{"d_model": 256, "rope_fraction": 1.0, "attn_scale": 0.0897, "parallel_block": false, "init_std_qkv": 0.0219, "beta1": 0.9, "warmup_steps": 557, "schedule": "wsd", "decay_shape": "linear", "batch_tokens": 32768, "train_tokens": 187200000}
Each number is 128 + 24 x the weight over its row's rms, rounded and kept within 0 to 255. Layers, rows and columns count from 0. Numbers have three digits each. The size before them is the row's rms in percent of the matrix's.

# layer 3 attention query, 256x256, rms 0.053, rows 134-188, columns 0-127
152:116119165132125101163120165075138154149127119122161135131086121138118130148097110136130170133066100115192070126139111122152120127075125105122152111089135146152096160152145122086088140138132119115128160153112097149148122127200144132110127131140183057124127129125132138106145145153167119152141100135152087117124147131140073149125097140118136158158125132098132078125122147148127113142171
091:105123112125112142169174132126081100125176107127096124147107127103111068137152179092141132087143134120127133138120123093111151144117150157128108145168103121112101138105115132133094146109125113099089149105082117094157137093072136139138125103131103126141119104125098123082099143182137143094171102101121093091111115104119094103098116083123087119119149121123106089131126133096166127128121
150:130161115110117158062127105165113143109097122139131128123174102140153136115130117148123109141173133141080155123094163134167142101150127139125088135135144112121142094137121124182158145107125164171147118123168166105113124134077113103160140132111093167120133141149160124123114107098100148125092168126103169167124108129103160127134160140145126101100119126143138194114160112137098143141090
071:148073135085132118139114137114140205127089139118115118105114137141124083112119137116122152150105077115154134126187146125164191116141168101127115097136125165128132155142128143166141177129135157120130156133115103118135125156169119097122103125150103132112165151151188109096126140162125147105087128095136114110109132144106098118158166158161126124145110144159104134131156127166137134146143
080:099126127121163167127101155122128097119126149110097142149168126110136193117093145180118114106084119128164112115131140160167075120133087169152138153082158140144101105116121125096142104112083120153133090162150134150094085128130115170149092121142170078163080149111123119186117095120142136147125128156114181124137155140146146151103075127087159120144121160115150128136101161127125126120121
130:128154094122131168090137100166116119126126122141125137091161112147150090131156132167127096136169108143079134109105148120166119102157128153120100106136155135101134119122106137173128136095147149158132097102166160105103095105094110101151157122122103184128166146157147121129108116125083150113112152125093139158123108111106164145136142144155120097103121132124120173118162114129093144118118
123:131121158139152121171117161089133130141133115120131135158095146100110147130068140139120155138065126121200096133143132139124108140078114098113152147067141133160134126137133102086124149146103117123123138170113111131131139159168119147123093141156181039128110124115138128134160163146192113126152121135136116131143139148151065146121092134107147146146114128117141104151100135153159113136143
073:079147129119142151103150152156135151117099147174161144108165105159156132088108119155086140109133110142117117119095150155128116122135102124139109138123128133115145078127137128128136175126102154164167126122120136129092110146094142097156163094088128136115135169155135158130099141140100102114100148146104169158100135139105117126111139150153130060081158121134141164094156135158107131177132
078:130157105107137120113121131174116103143155106166148139135126145139151096136103110175118122106141116194111102107119196111125125155121094116128173135126105098149117106159134156129166142097103128151138138155136129140132095085101100123140128188130156164143138129142112143154137133087129137176152151112119111145120119109121193147113122141119137076125099144125166153109127127155088097117133
111:130143113123130144094128089152114124089128112179139102087140126163138099140139124144125126123172119134070150089113123139131135095161140156145107093161129144101163109117107148175122140126138121150120110110162143096131109130091133112139143107123075197116146143128124127111083121112086138108113157141108164153092102125123163108133141144143118109104146142150155158122174125141093108146113
099:113157102128115177096122105160162146115115131129104134140166160169140161103158144127120093096146161121101147112124137106145103119172128139150113148134124136128118098076124140177134125092127165177127125105169153115121141165085123132149151106105070126107151135108139122112108109112115120104099141134081164121115109139137136110160153114153141123097124113140095188139149093131132144157116
104:145098149109118111123118140102114178129100125110157182148099076105142170104118100132116175164076102141177091160154140116133148120100123122103129147102108134141097147152143111119127139128100122110129140140125111117117121135173162093094131118153204100119122156156132125130195122130153154123112111154129119150161135143135097156137139155125141120167132101106147090135121123088102128114168
091:121120108128104104144152087140146156136155104073093127166098174145128114104130145116183092119146171105095152110096132139115121093109138150144132159155135151063146121110099120146118098109112140152132114116136147153139144154113076116109167136127103124142165110111121121145125147140096151118101140131085142109137101134135162118144132121091092150107103125166104174121136078163145127132110
101:144101175107162120128109175115132124151096100138122167170086115105134143117080148111139160128109101147158122182107122134103115136106110104123123172054131122153145090171152138083120115145114091107133112146109104109114127118175133121098128134139153090119057116144133135162172133116178104130117121146123166161163146143118122157150139171124125113137136132142150110153103147098161147124159
093:139083162124118112141117132084100133117168122116113121149071118105093169123076129059140123123145147083130151118122062152095150119095142115121119151131087131151134102117126130085106122162111102088107076129108130147115137144157098140113093115148155095135073142123082133156168146114156093143128150159153112102112155140125121122109116137100134138111138138176115133147106112134190136131152
111:142106124127138112126123181114176110111085166118168144130140107101098188094095111142138121134122122106138116138144094172139114119114081113098112123066139132133148118150093131096184121141141130158144094147082128154114141164172161111107097098114194106134132133115143160171169153111151107147102099147147139173148137123130108157116103143080136132166108138126120137144165111124165140144110
108:112152104151129164150104128141120138119134133147080118102157140132115106126145168112094087115154121148118110140114157105146141137129155155155089178198148129108143126137109144162117152089171172142136179112162149115136130127101126115168139113128063178124148116137149073119123108122109188089141161057124163127103111146129145124148155108161121133115128142125113150145153109164112116136136
100:117102154134123125170136162109148123105141120141128104124076147135129130157145071068134136134113087088135089155106138081111127118088119120142144139122094098199116163138151098101082115127135126108143174143115097167158129123133136178121121165152115121117130075090133098086120141162126109168135127131147088115178101146143102090091129124107090133163096114155158080103098121131109132154114
102:109098132137141113170137182092167113147162135105121151146119169095104157111157148121138156128103113109138104154130113142097099165100128120144159155131095121168118162174132097077118137130148122089107160142127103160159153134143118158131121101135134124111124113107067133098196127152145096132123097112154098136147132124147134111124134065112141154166105138159150105133109120131165141139114
113:127106096128119142151157107159117134143154122143104128150129175138135087130167179154118096115152131173111122151125159099141137143125171131125168153172108129129103125122145103134129146103102151128119146118127167140130092114121130175155124198139124162132127073147128128081098116138121129159142150107096116156183098127129177121112138106139124084106093115160118123119110128105097156123134
099:111140105129103132161120110131145120144138135125116119124165182131121126111151154147099104123162148121118140099127164124120136136121153167138118133197126129074121144134105131163108122111125156133131165115162146118140143120081075173123118158124093145131102102152101138098118106112137147150162117122109099101119120093142176105106142076130119123119104118134105128121112116123123150130103
105:110145105121123177098124079149110142120116088149105109118174118167155084146189110137117119100168157157108131124092139135141124098153126173158120111171155128121124099117125136147129107111119139150128113121191149112132106128079136147201144130149076159135138140111107137121089115140101140108144156136080180154129104138159123135121124133147126104098135129133133166145127098115110138106096
101:125089081129126163136122093110129126135129118115147110151143177105174140135150168187116121119137171146147091089123137106168107127141141131158156160149097114110103147135140135159122146105117099104092142113144138090122159100097146139084129170159131148114123135154136108130130085100136161167127166105091104112120092088100140109144121102151099125155102120125131088096121121138106127167139
093:116112142120124142114097138074101137148153111138108138115118165146142132143105187126124080104124151160148122125092103099176135097120089122083120118165174125119100117141108129154124147107115168140120140131152134109159152151121158141114162147136162126092131154138115107136119160092148174111159153129090116152102110149163110119169166129128120135137129151108123134157162116149111149162108
105:118100128097140177112152129138109161088091132112141118106128112096147190111112097079146109101127114087109147121145096138117115117132120132130108117101145125148148103089104144120142118156081095123120118143113115136118180128132138127127152076123138102094116163140158126107164138103121104116124140170172126145094127114129099166137160161144110103128175151167109140146155146114172113171108
099:126131115080136146130105137133114140165130132097111154161174137135094160125158167158098150132103161188151137103126098129145114119126141101157161160135124152124132153180153150115143149109140121152100128128127109151134146158118143116170139090136155122158107125149112093155143123101171157093149119071130159149137163134103083111117156094084127165114114098101118168162160110148133121142118
084:160114128161159097117142144148182103137105112139107108147099151140154147095160119128123162115084156126154101141140120099133131130130094147108189113105145118136116126124157137121135134097118186187158150132106158114163072121156136091154158144127136117075157081160114142169138137136124132155133135131102129133159123160175084123049115158102129113121164125135105120132077129119147103135163
090:105156128126152159089087114149117130111108113129189129126118148175151138134169141145098113134118095160133130128135096128130108121117138112125160123105127165111128127056165151168158109197103139139164132124122170108114145159102098080150150140143123120139132128122171146151115098160138115135090143141116147126111127115118096181128130169130172117099137122085111132075109155138122109132091
093:125106145134176135108111112177120160126170127153139153145069162150118138138101151179165114139164134136151147125132154170124166156101111115083152104122094142139134112139112099157164118140095163139119105143119151106083112103143090138125144188134157147130131116128130173141121138165101116158116121141095130121125095105111128116147086106115083104110136125085152137092117121101111127090098
103:148172111110144146116126104117079139145136092168129099105149122164139079146128110113138115115174147108078162129099160122141132105171127164095101115142137140097128076101117141167130124093108120160150137074131113117135096150105146132154131131084073153107108120106147144132114150091099136132128141132071159117096104123127137130122134155137140110098131115149116157142124117104135187089113
103:127103074104129122155133082146120140156154120142115116125149162125147104143164162151103131120166152168116113106107180129114145129123151192172127162191134120089127124136166094130118129070146150101126163110172110126160127137088088147185159126124100144168136095137106112094123116147127143118107153090095109104148103136133149099115149126145147119127118108138120129173088098131105100121132
090:165113145104127161111107089127134153104129110104136124179098132110153139139073113146130100111108101153127148095156131092116171111133114133124128172114119139138111121129158135168138145184087122124124099131119147108135138143119103118152098162150157148100099143161125109168150156099102139094132184134096190154107116156094087095159109135147159128139150152130129115132171147110081171106161
085:139106156143152122151103129089140130146140181093108178138090109146122158155115116135129132150097155128169120154138119175101163112138109098089161151144133132153125140151128142087147185143152110111095117162123071140120105109174139131083159113149175108136113108140142135146155108133155149178132105149144122117126161116117098128139128093100112173156109103127141142091125136132151143123120
096:155122119133123123107130139152109121154129114164102137138088158146103169104150141104152082158165151140100166165126114159110158120185148139110113099122110152138166092142087108153174181154098124163132087119126111101107110100083139152121121117096134163149076151150124152136167141093099109137097142143118125184113134130107173098095172125112113083118115120156145138124155115102148156091103
084:080121093152144122129135158130131163134134106122161130129122149099127117113137129171126123156131088136110132159152154118147150142123135159154162145188146183144098124092140130155134135165164151108179120147106124177144091130126189133083142160116113171101179123141167128147161121138077127137129149139111127147124127139118124147087151141169148102136124144126159148063135136098137092125148
102:127159090156092142097152099153139169090110124109093115089130129107106105113130157129170095140166125106096135129092133162140096092141121162111106123115133156113146094094101127160156125131134121137176091094138179089114142096102141109122144129090150141137103164120122148119123125127088134126105162138109141168102142100117121148119106158136100106086141087130124133111188089133112133113103
095:140162126152122138131143129110109137124122127113084119106138105144110105144086114124164138154086112113139132114164093129140075126147147138141119119130129127139121162124123120102104123096111103142096179132131131172118143119157112146149117145090129097154073113090149113141105153139164134104145083111144124121136162114152131133108118113078147134151161143112129088154138139106148145140143
096:107092155102150088135122152112130129171110105135172161130113114149122143133123100141114216135084159138172106165164141139115133172087120124143112123117142145175103141171134130095123124148122099125114162179117078147143089160146121100135130139123169094121141167141152091133110143125154095135146097109163138112161152126128114161154100155118103137175160132105119110121099149126143128108151
113:105121150108134106155143168088133111171130140129141165134131094108126183152091136104138170130053120130188108130148114138129144176101125100117136121136135150160082136115139101108120104146132121113115132187117102136160144125187149147109116123178143094129111134145122114132194112132140136110170108123166108103121113149157118145132134099109169151170139147099116104116095148129165116125142
096:098124119124111113121160121154122103124112156133134178122162127109118128105140134112125139140139131123095132143160179135112117139125122141138109092168143146115115123110128146147159096135148105159124089150085131132107095115097165121089123143092089145131143089163186136125162120137104113170098144143152085100122111118116191138112108144160115084099121140127121174086148117107143105140149
116:134143097118143153097115094163122139115142123134132113113146162117161089120186133153143089134199124120091158134125150132138153119171135160113107098180125131081127109101136164158140120118138172141123126100144160102120145136091128131138164124099081184134161104111118139110104118127086132103108169133099148124117111114101144101133163137165113098117132143154148157099155090135099129129115
099:108096120160135169155144168102130158125097083120103139125139102054122112135120130095110116101122116117123127124107120097104079074135112142112148147124123147127130117094137128119093104150123127120107162100128126167161151128132164165173152115130135129101105130134115125111150163172145152112178165086095115143106136139168039150100140136130116151171138147174106122165150130140108147153144
098:139138096127100138128168074168160126117146165139122127111143128131126103106098114125123056100191118103102147106085166095115156096117144153117110144146142158099157108101105117178160110076139133174138132079129147137136139139071129122137143147132106146151140120137125147122111116131104115123087136124130164093106132134117133121104152145138096102071146136131112180117185119148098136106142
101:125134157111163102106138152098143109146124132154168135096139119129145161148111096079112136099100135153123113122163130146138109137114115132150140111094137106094121112106170159080093074110135132113087163163091132100123107117154153163120138103172129116112124129115104138156146145120157095160183095157174107118145108150121122141145105162098156162105159162121130147146103150131131112136156
093:142198124165119135115115109131122135141103137126125108120117120108145103098138096159132102106166198096099137135096102117107141121197142147070093100108131080113149135110097100160132141114154119151137130070136176111126107071093087114137147121093118163111104114085172151115104150143124117125080164147136104098115136085127138085144094143134084114097171145134130130137160112122131144112095
090:146113101110131122170115133155137102149109116128146147121168125125128136110167144147093122174091112146127109096092114065135069125118147119133128173117129076098108139184153140099128132109130095150093174106089108148161143143123088101164122106122103102123115100181088138125149088120121135106113116089080149116115145139111105121132135107133118157148110143125129112139139175133140172171163
103:128140123105102116160147146095114148115148077148138120143122100144122131136101122107104160107086190088176110136143118087117146152099105141126141153143156101144082162171138116086110150110138115091115180132147095157117082118158139119140127143162136116112113068143146111094134153147176089127157089072129124124182100155137112156128119100133094153146131126130124082154101116111141134120156
086:148123143122141112137132124158107130127143118126136142166086140129107101125178093123117171138140112126085180132184123129148152114149128101102133126189115136124099115151113157147152173169118097132132091129092144139120141094122137129093147140129092171156178147134154129099161144113086131146111170108127092112148110145122172086114129092158165108125105144183159149061129118134089109145169
118:104133156133114096158139144075120122135124137140134113106132102119123133150068105097131133127094154107164102098108095146128109137117123120108124120100133140158118134120128093083093100119119107104121144149149117124135134141189159133123128132125142078124101132109110145122168182148168125110154094151150110121114156145175079180123119117090147161148119150107121112121110146138183141133125
082:141099112136098127160148158119117094159106124119165159159150107126124204118147102115101151145073174130127080140111121113118132169120149104177154147084137115151115127154115131090124104151126067146115171141101095101126118118133127142109144155111163082110113148175134120132163130093148105113144113144172112075133123131136129126134109122123150150118138096132116136142136167127166137108186
082:114175138141158151180167127106138100137146117160124146143153101135085093122119157109142126157115138105171133121074113143084088095141139112131119146119093153127147154102138108083110149119095081122126144135103084138121122117124142109161183119130137081131091124115137121084141138143117132083161093110106108137120104125121066149147133125120108175100114098131080139145134145121161139107150
097:142081090098103143130144079174130121141093142139095122145152124155153143128170157153109100108134129128086146120116129078151129117083163131116127131155122118092155123162104175143117143139106118157108119089161153098130136157128096127156133113095074145133132124136122142110114085128129114107132115132103132128120142098116152106143125126142093109114125101093095141143135133139108098111106
087:139119145081101113090113145113134146150113111128103127154099136157118132144118133110168167139179189166111144145109138161160131115135117189134113116133116103103119130143152107106095137090139122097161158142104106117140109169134137150127051119147105118135112072135078085136115103111160133143141130092101151122126116124102137129091158088128127133133089137122188156125096126145121123121083
092:125131152122112104073087159092119122139153143081145096170123105121124091140133143132166179137090121115162150142140066170120115099128135170133134109128148164145125117113157074109121114113099117108122113146111119116132156142151146126107122111132147100143117123089104129159124135111140188118140116170130103091105131156120140125138127170136164156131140148101145123137070121124150119166132
092:118121135185097134144154127126104098179095155143103102143145148113097139160125121137110110117092138118134128092104115099143091141119154122105118134064100135120149154099108100093075130118105091144102122109123108129143129090146156144170115132116122111133088115119137123139110146146131103128169076148108145154117127107176117155125099145095096135136126117104103097156153141113139109094130
# layer 3 attention key, 256x256, rms 0.0523, rows 134-187, columns 0-127
142:120128178151137098144102142111143135151119139119140087131116118100153138113095106146122158141066137127162094121142131139122075124112108115093168121120156151160131125146139105066122123106100123095130148148142112135123132148171133133118108148152162053124101120097101136187146145125173107164154096132132121113118126124132121146124089122128158178159114104068141121166125148152118119130142
148:124127175161119087184125149075128115126112123119122127144102140134123112155078099098146161125078138141182088093142080101130087146095133110123147106125116124140108158153151144088080130149111129120102172148099115138153122125147131153124113126136149073135128124121123128119147148155186104144161093128131091109119138120177102116126095154104127165150123117088125083119113153137127096143171
146:142155095116130172093117101182122122131140135145127135127158127146143156113156139152115093131203104124073144150109145124129144091171103127127125113132128123116145112106100146149177104123147120151156071124135158133097107156092125109124139128117093164146154142157140122126135113110086134111091143143095176148138119125113161155107150126118126098091149134145123169122157103130142131115093
125:119159098135130159066114115185115117144129142161151138103171116124137151111154138160108115155164111133075159154125162149140141096133122130086131129138133116126152108149125138171156123115156164126144102121157115121091127148110135096128152129115101153128160133136127116136133128092081139121068187142107163172143133143111153132144147120148116105090123138127139202146135089128137167115075
116:117092176104156078133119153103179172132130138137144107159082119118150110157112122108113160110085148148188088098123112130100113149098121118130149130094123112141131124127130098085094109149135080117126133162130122127135114127154150142104145124146165072125109116102139139139146139165178108134194094146131107098126130118137097139119097146124141138168158118119142078129114138134131096125158
128:129138094106154138101120115194126118137103140145126130108147119137142157098150125162133106139183112124085151146132145129147135090170118129130122114126127132123122096127102147163171124135129131150148072131125173124098119162098124124123112113118108162120145126137142131152130114109100129097084161151102172132127130120115155140114139141115083104082156129143115170133165094139139159107105
156:142116165138125097125100162082148119131112124104130106159118128107133113148086122108129148108063143149174097100147127133104112145093127121131153138110142143145103154128158108078081097129123119089111151158144099154143127107157137160137131144144145072106097143115102136111152120131171119155180085118143138099119139132139097150142106137138156167186136139095138090150116148141139107122176
093:141117187131127084141128164090153161145132092135117106128092125144147097130101121121113135142102150131154094089135099093144085122089082121121125115127133150142119127136116112094130113131133083113092114182155122145107109165142142145112123129147186064134125112092131135142138139132172136142159108173122132114142176138151114145117093132111098161142118127110153072159098179146122088100140
078:108146162109132126146128153141150102166125155142129112092113142072126121123124130136110120119101158114155091120147076114142089141132105109137145113121172146121139129138127113107114069131111085077120094137145103133095111169137155122099139135130153093119126149112148137116168139143155126176168103165101155142141153145141124189142105140098135182159111123100099116149135132116112117095157
137:160156102127117156108112089181069119125142153147115148099167144149149135109156136161128115139189108120087167141121151137130148094166107149113123132141127114140157129146097161170164123111113149141137097100138143106092113144102106103132122126120106166124157114129151107134130123128086125137078150150114124113148132125098162144114122138124105089076112139133120193121140111117127159110085
122:147121064122114152107121079186121123135118135145128147144137121142114151117188120128117071115201133132071153133100147121115145124149117133114102124145109130098143123091114135171168121124165146153155127131124157144116123127096124103130151130125090199146138141135148111118122115101076137088100166137106163141154141130124158104146154123141109099099131164180109151129159118120118141103089
097:103167145147136143116089176107178141126115158107123089148102123078127132116120152115134115134070131108124105097097129139118081152110116143105135122109146166160124108119187097108107124144116111130136140142152147127130149182189129144127147132138131060172126118079092134116158123141166119156119120159111142128093143164095119111107114123122126154160109101108139145191134140133132132114155
100:158127103142100153141138069169112127117134127153129129101141139159130158117174083124143092118161116101088148143139143144110164125157128113147110131133100116125142098089122153160137127135139163122139102111124141130141137140076108152140111117118059180119161134166157087103092103098081126112096156064119129133155113124115141119119174126136110080078140147170121125117159127088152139104099
095:125141151125124110165106127095173175109093114127137091147078088104125130111123135107111123118055134101138097058165130123132098150125115106132162113137137162159110143121162077098099086116119116115088096147127122150157134134137117168143145163150171081152087139118135165130149133101187163146150104148138114136130125109124121116134081118109129141137103135095139090130116111140113095128117
097:125109145125103076150134155079153180117142128157118112143145116151112102177115099087106169115094154133151089129140170138099181145095162134158135102106110136103139142131139083116109121124111111100092179124132081132130165062138130192108135116126110129110122103126126121096109126117167111115146120104150127178146099110156145098139107111169133128159142140095154084095099167112112106130164
102:123108158117184131160108165093133138118136104106078126119084152114121152121149136137131150115060145107170102093139140126123087128104103110119146105136114112189130139113137075092096092132097121102098109160157142131132147117141115170120139155148173078086096155109126141131161074153152126146158100153130136103114155128125113131114101123101146157155156100137133076113139133118117107144148
115:129115088143112151123142103174103150168123131165129166150131121163144137116144163123126089126186122132088153118115164121142163123150132134114119108117110133088099137103103149161166166129132146166127106136105138118127117135100127089138160104102104148145149103147158113126128112099091127088081170099104120165137145119138167088150175137156072119098112134173104159124152105120151152112099
076:095147147154097102138131148072156147143111134115159101113099112158111136115083150096137119119143134141152151157108099117165137147134157114097122140141130145125144132123155130111107127142139127119145162102116118144158135079133116141083116124118098114122115095123109112134129143150160099084123082095156123132091153159141141138181098107137131145137114144095101148137088152104173107163131
112:095081163112111118168145125079120124114123145145096130140079132099109141138087140102133134133094162125193116118107104149142116163136120088138128111127111107152145146136114109071093115164122107144120133144104136153128143135123132154138124105120136082138114151108144122166141124125160139134178092080168129119128129111127094124095097130129143162149136120101135083127110145114135107184150
082:110141123114120143128092135138126077130117148146110123100171131113123169128148162121157121117150128146109202155142094137156144145153127127117108146144137169098197093132112137119189082107151137089091087116130091148116110148130128139131137103114110174124151189122136122104188139142111132138137152095143110145140161130128130139130090088084129096114112146109114172147110099128136150099120
084:121126094116110170128153111163093111135128135139131167128138130170135163158147135109144090119179141150106137143104114109108166139185091111114096118104112105098159130120100171134166123132143161136101114163102154120114162137108144074132136122100104156132165142148155109148108154144084133129118146068121155169164118142150136132099155127139096119104125137167107131103110109107111154157139
124:158153065112106156109117113192124138138118135110124136123154108134131127119174124174132088148185129153058143153093145116143148119137146145120124142130143151083123143109127145190153119134128143154159138086130123143099134136076129107141116117092086168129140107152146106108131120104124159126086167158123136122117134128095161133124158102122115099096121154129108184128143109124139149117097
083:137141148069152111128141151169157093119134169112142134128150150127078112115139120138149123129128086118140153120126127093079160100153101130147113097111122124099181115123131170131155111120111169120139143101099130098156124137165131105153137104100115150117161112163110119123125165178084066138104121105150140135149124130146145103155127173112117142121140116160102120109136114107116157083108
079:169131085110071101125131126155149171168130137100137096133137159149187140163131124136128146145131099161124126134107171122130169149129144142167146108107158163121103153111129132139139121117100154111129111105122128128118131131148137149152120177117105093126173086179158180125153113130123132149114148138119144109105145097072175104148110136148102155145112122124161141126115126136084123109146
078:160148124136121105119146144121148143135188125106141142121123148149108123155147138093099146112153129125126072135113159112074122116070112113060148113151135152155112136139180115126112138163157110121096099149125149154145106075078097121131162142137121112140115144149106137117095100129128132145133126140123090123138133132140116127070110131122087137128115133118142086132111137154134124105171
081:104097146188143118137107118141141104139114115160105099124078091143165155128097123192095164124102123145143111109123133144167119150104114133076123108128145087145081113104147115103169129136107118166182114134161103143126110169126131156156133117117151058117149105103193153101173125144159136148111129133131111118144170121112112130144084162119123122124138115153129118134118139077116120156139
079:090110104125098119143121116102101151142059087127102145152084126081121133104155121139167143155121164134126127152148099143152103154143144119149136132126158097135081083138177117112106073111097118098146087095154104172152149164129148137157114122142104133128111123081149081106113093136135143144124100157159145124107159125136101201152149082146143138151098121087141149132168149120143140126106
087:141138149140113127081127095132157143144137140101114127166118143118172108151133098130132112129160150129120117095119102094118110100120112148154106154164167113137130107194157131089137118088119107127165160124158120114092127124125124132160140149153122102152139130128103102151125170144128114136102148142098176138123103159129126118138120173177077154150126140145126122173168106121124121126173
080:146159135109107121125102112126120124091132136140151134089162157095138093121104091124099114093122163132120153135150106162123112168113107153233156163144191140121158115152120123120106094127133132054153130123124098138125108107162153138095108149149135111159149150144109130116155150134107113164146151135119142140112130164122109165145138167159121151156130154133136160115135110100157141142177
123:169116076109100148101137127178137158120126145113147113132143125138136114125152138133118091142179113146085125127128173140114147111146156134141133109128119130110109132117130154181156128132152174134125102097119189118109116120064134139125143142137120172129133127126129114097092093095087148130084189173129166143138121136117155134099152116151105094090130093137099158113128110162161138106117
096:120125097135087165094125100172098133119128130134125160171122065152127131127152154161137108142168115135077154131105140115136172136166168121145102120106106131074171136125125152158106132136170123148134136120126160142132150130094150074135137117085081164142167081152121103110141122122108140089110162116114130164129112124117153130123160081111094095088107155152084162129140113145124141133092
086:135138134152148124067102137194110143135128156114153106177151137129174088164147170138109139102124110098140104086125174137087129085092113133148170126100152114113117074158098113144142146141134109105149126085141098118102135129161157159062160178168110097174144090112164129129148094121142121145075124148112148142127096121133127124126124177130121106126121102116157147112086124157139097097126
097:099144182141145093164136147129141104092114125140165099124153145118131144146081120161117201099066124121169095130126109114126105143110143138149143109130148118142113101130160107104129089128130074129144165150121125138112141147194144121102081142132183092127128125085132165131133172138171113133172096141136109097119130137133145155134089121149140127154147137117131083098125179134106116117133
082:147137099108151140131133097178132141096124097141134130070168146077144138154157133141117094149158141125101181117114177147156146153113128160125105136146102107142126120116099136199176118141176107127149098114091156135118081109134109141112114125123153127145157153122187121107122100090089146150099167144181121127119122129118136178083113133118103109095093103141119171131121114131113146128115
079:118196135138150125100139128118150103114180144140127107091143158108161094127127089100122114140131116085144175126154136129138148105138127148147120079139154113142115089136154109114150134117109138131132116127126154115111107126151079095143143145127138171129114174108116139151144175122131122130114120152131134099145092143146183131113104113114129138147104137132137114168133120124126152078097
095:143170080132141148132143098166130120131174145121134157141147138148125108118173127125117102126170139135077150158143156090114141100112112136094148121194092123107119143076121135180162142136157132136123114137119146134130114110103077160112156163129086181135156136127117128118131111099087146150098168154108105116128138131130124168108167101113138121113150135196118158150130115112116176108126
088:102080143144125091137125141068186132106120104118130119137082127098119122157119146095123122095096150150139114103137099145140132177110160073133127141118100107131101150120148130099092125142132149137117167139134128135137163125155124153098133097126147092104118162120096109104141101107146142106162078136150137133130146119131077116130104151093147138118138112099096115154073140148147072143120
100:116131152150116134137122168087120111128139130140093144110143134083101124147097110157083154142074086116165121124126089148111093107146115133154121141123151114151111158145142127074110101126119137083145156159135101123159126124170151131119114121133146079103109124110101140096127139178181144119185081118140119124115133132148085125114122103112170146153092125106148103147112140144133146137137
131:111120187154118101152139171074119115135134128126126104090121137094119134152087115127116169118077133127177118121122120135135099145106123129138119105101143137151114139169144120079107135135123108113106157152120112151126136132167134119117127114124161076111130142101130123138127128135160095132187083138126112133139130119173121131125104158118134164165124115110144087156115138116135093139158
090:091169111127134161129130107147138132128181134150125132076162161124102157081174099128119085150148103117121157156136119165121149106160140138137137096153105153148109095106132127165165136100146181129124110123142162136137089127092096099129124126118123222128136163137128090113090120127074131104105127153121132138148115147154148125103176132093132141130141157168122132148176144136119157115095
140:139126083091103143094138099176115122128141131111146144128153126147140119118148140139147076135176107139091166134114162128107167101136114147149122138108127112107157120096105150174144145137139138148140128098115152106127112129081128099131145149136094183155153122160125120148118129111083141122075176119112132123127112129107156112135154112145084095085113128170130168134127125154112128110119
090:122096153137128088169128108087122136140108142118082086166105134113132118121117142090159140132105126132171114116125106115140150139084134124124135134148102142141094121110149086094076136155117142111091148147163106135156139139125110165137124099132100085164095121120155116136134124116163161129161104170171124123117141119127153105113099080127108102161159161090144119126084112132109123111146
110:148153055147122123092141124156111119121127112120090142127143129147129130092163142148147088137170127127076157162144134121131177126147134125100130122114092135102160143103092151192130140107148159130138133105120133122143140146083108108137120116118069157130148107159152098108118126120079112113114161127098135165126132136116106101126165113121108108101129148165118146120136094122142173140117
098:114152148146089135169126132092119120146153134147130116117106115138090138124117111133140150130105108117165065146134114131094131147132137095151133109127155156142068136148144131101109139117112112108117144095137121139164130124128106095151084111134162106113112056124093106123104134138184146088131099137106088122122144118161129114126099127111131139174110111129093085143159139156110105152164
087:164092123125157141124150110170135114102124115139106161153127126146091125134128159074146136141166096150100138158124150129156120127150126136134133138148091156085150166119101152189116133137168140134130137090100130119153120111081141121133079133137080164177149145167113139133084113130115112108096127141158156163148116142129127109111109106125108116105133121144132146095145102153130142146096
079:102112155168094104122120122078135156155105113114099137154094116112142157135133148148125146128156121145164094106132106108137152152174134111120110114147085128146116099129088119112143138111119146142131143138131151118153130168117140167099152108105148106176115123130138080123148123148161154115135109085122155188156157143113082100176126128112115129109141101109145108142101107111091087125099
092:095108135152124150150118159093117135142085151131100164128122129110159151137133140123118144139084123125176134127133109140141131150128151113156116090100117163121138165145173119059105073122121166103135118155122092133128162158154127148133132121120129075119111160131148137147140123152171146131172112099123107149104133111165114126151095136123170167172131137120125108120144109139125158142100
089:134147110110121128097134123160134116150144152146141122114171153121161096107143101136134103127153136127121167122155149152073125130135105155133115123123146117129139072095124152140158147119097169108148100111161109112114080133099145099131144107139117183135139170115118154137126149106085123157085138138135150110136116122100149160143125159157145107111130127109129146146126095158080127104080
125:146091161139121127160124157072145106143124140105098135126127130123122144148091136127134174113072156136183101115141086124138105146127146131157127112126145146128106150149141095075096102117127124122119161151119090171127161125139134145129121107120153076099119132111105120114140101172140119135219090117135116119124137117134109133136106125110163157165145119112134070151100147132119092145160
079:126178137142156138170149159120148131132123138144112131083128141098116148127167112170095174100114122125169089140084098115119091118127097138087097085131117154132097119136100152121162153092177130135156104127142138128149140150154132123139097095118171094112143143089159118111144160138161125136133062125144152149135113149124127141091131103093149151144118085146141075118147179141122152113132
078:151118126174081109170115120092139149117100147123098150131083123114103150157111128106098084114102155133173093103133083121138103160127140112146107135143104178126087114160140165099114115148165107122111153174115099175142158171116112130105132125092152125146128184104140126096137121128166148087166109103135123148083144088137117097129087113165137116140161118133118106126132132107142095107139
091:127158055127128140105116135159106112150116148151116155132132111148150156112126132152119097131190118141120136154140165128139153128148110116113103144121114110118121125151091129160162134122142163156164092099089157098131131136084153142139177121125124149111111131156134111139121099110106146123065155090064134175161131138123130126115193096135132075087107137152118140102135104109131172159116
081:099138117112129152168112117136102103077117156142178075134166073152136117109111134157108108166129086163124141132136133137128125115160144111106166130097144114171116134129108094122137088110127161142127104094133113145114141132126132136128130143116156158131158108117163130113116114117122135150124143139122116131164136134080137106181104136108128113097133137119107130101127138127150157147117
084:130107142119073137128160106070137154125163111150119128127120148096137105144110109111112144095101137143112133080162135109130089135115178164114166098160149123142088135143157115127089112107130119119099136110144087186131123120131149106166128130141152119106142132111120155059136123124147120161147104162106113140146108116131104159150087143095153142165123144094129083131170146101114097127138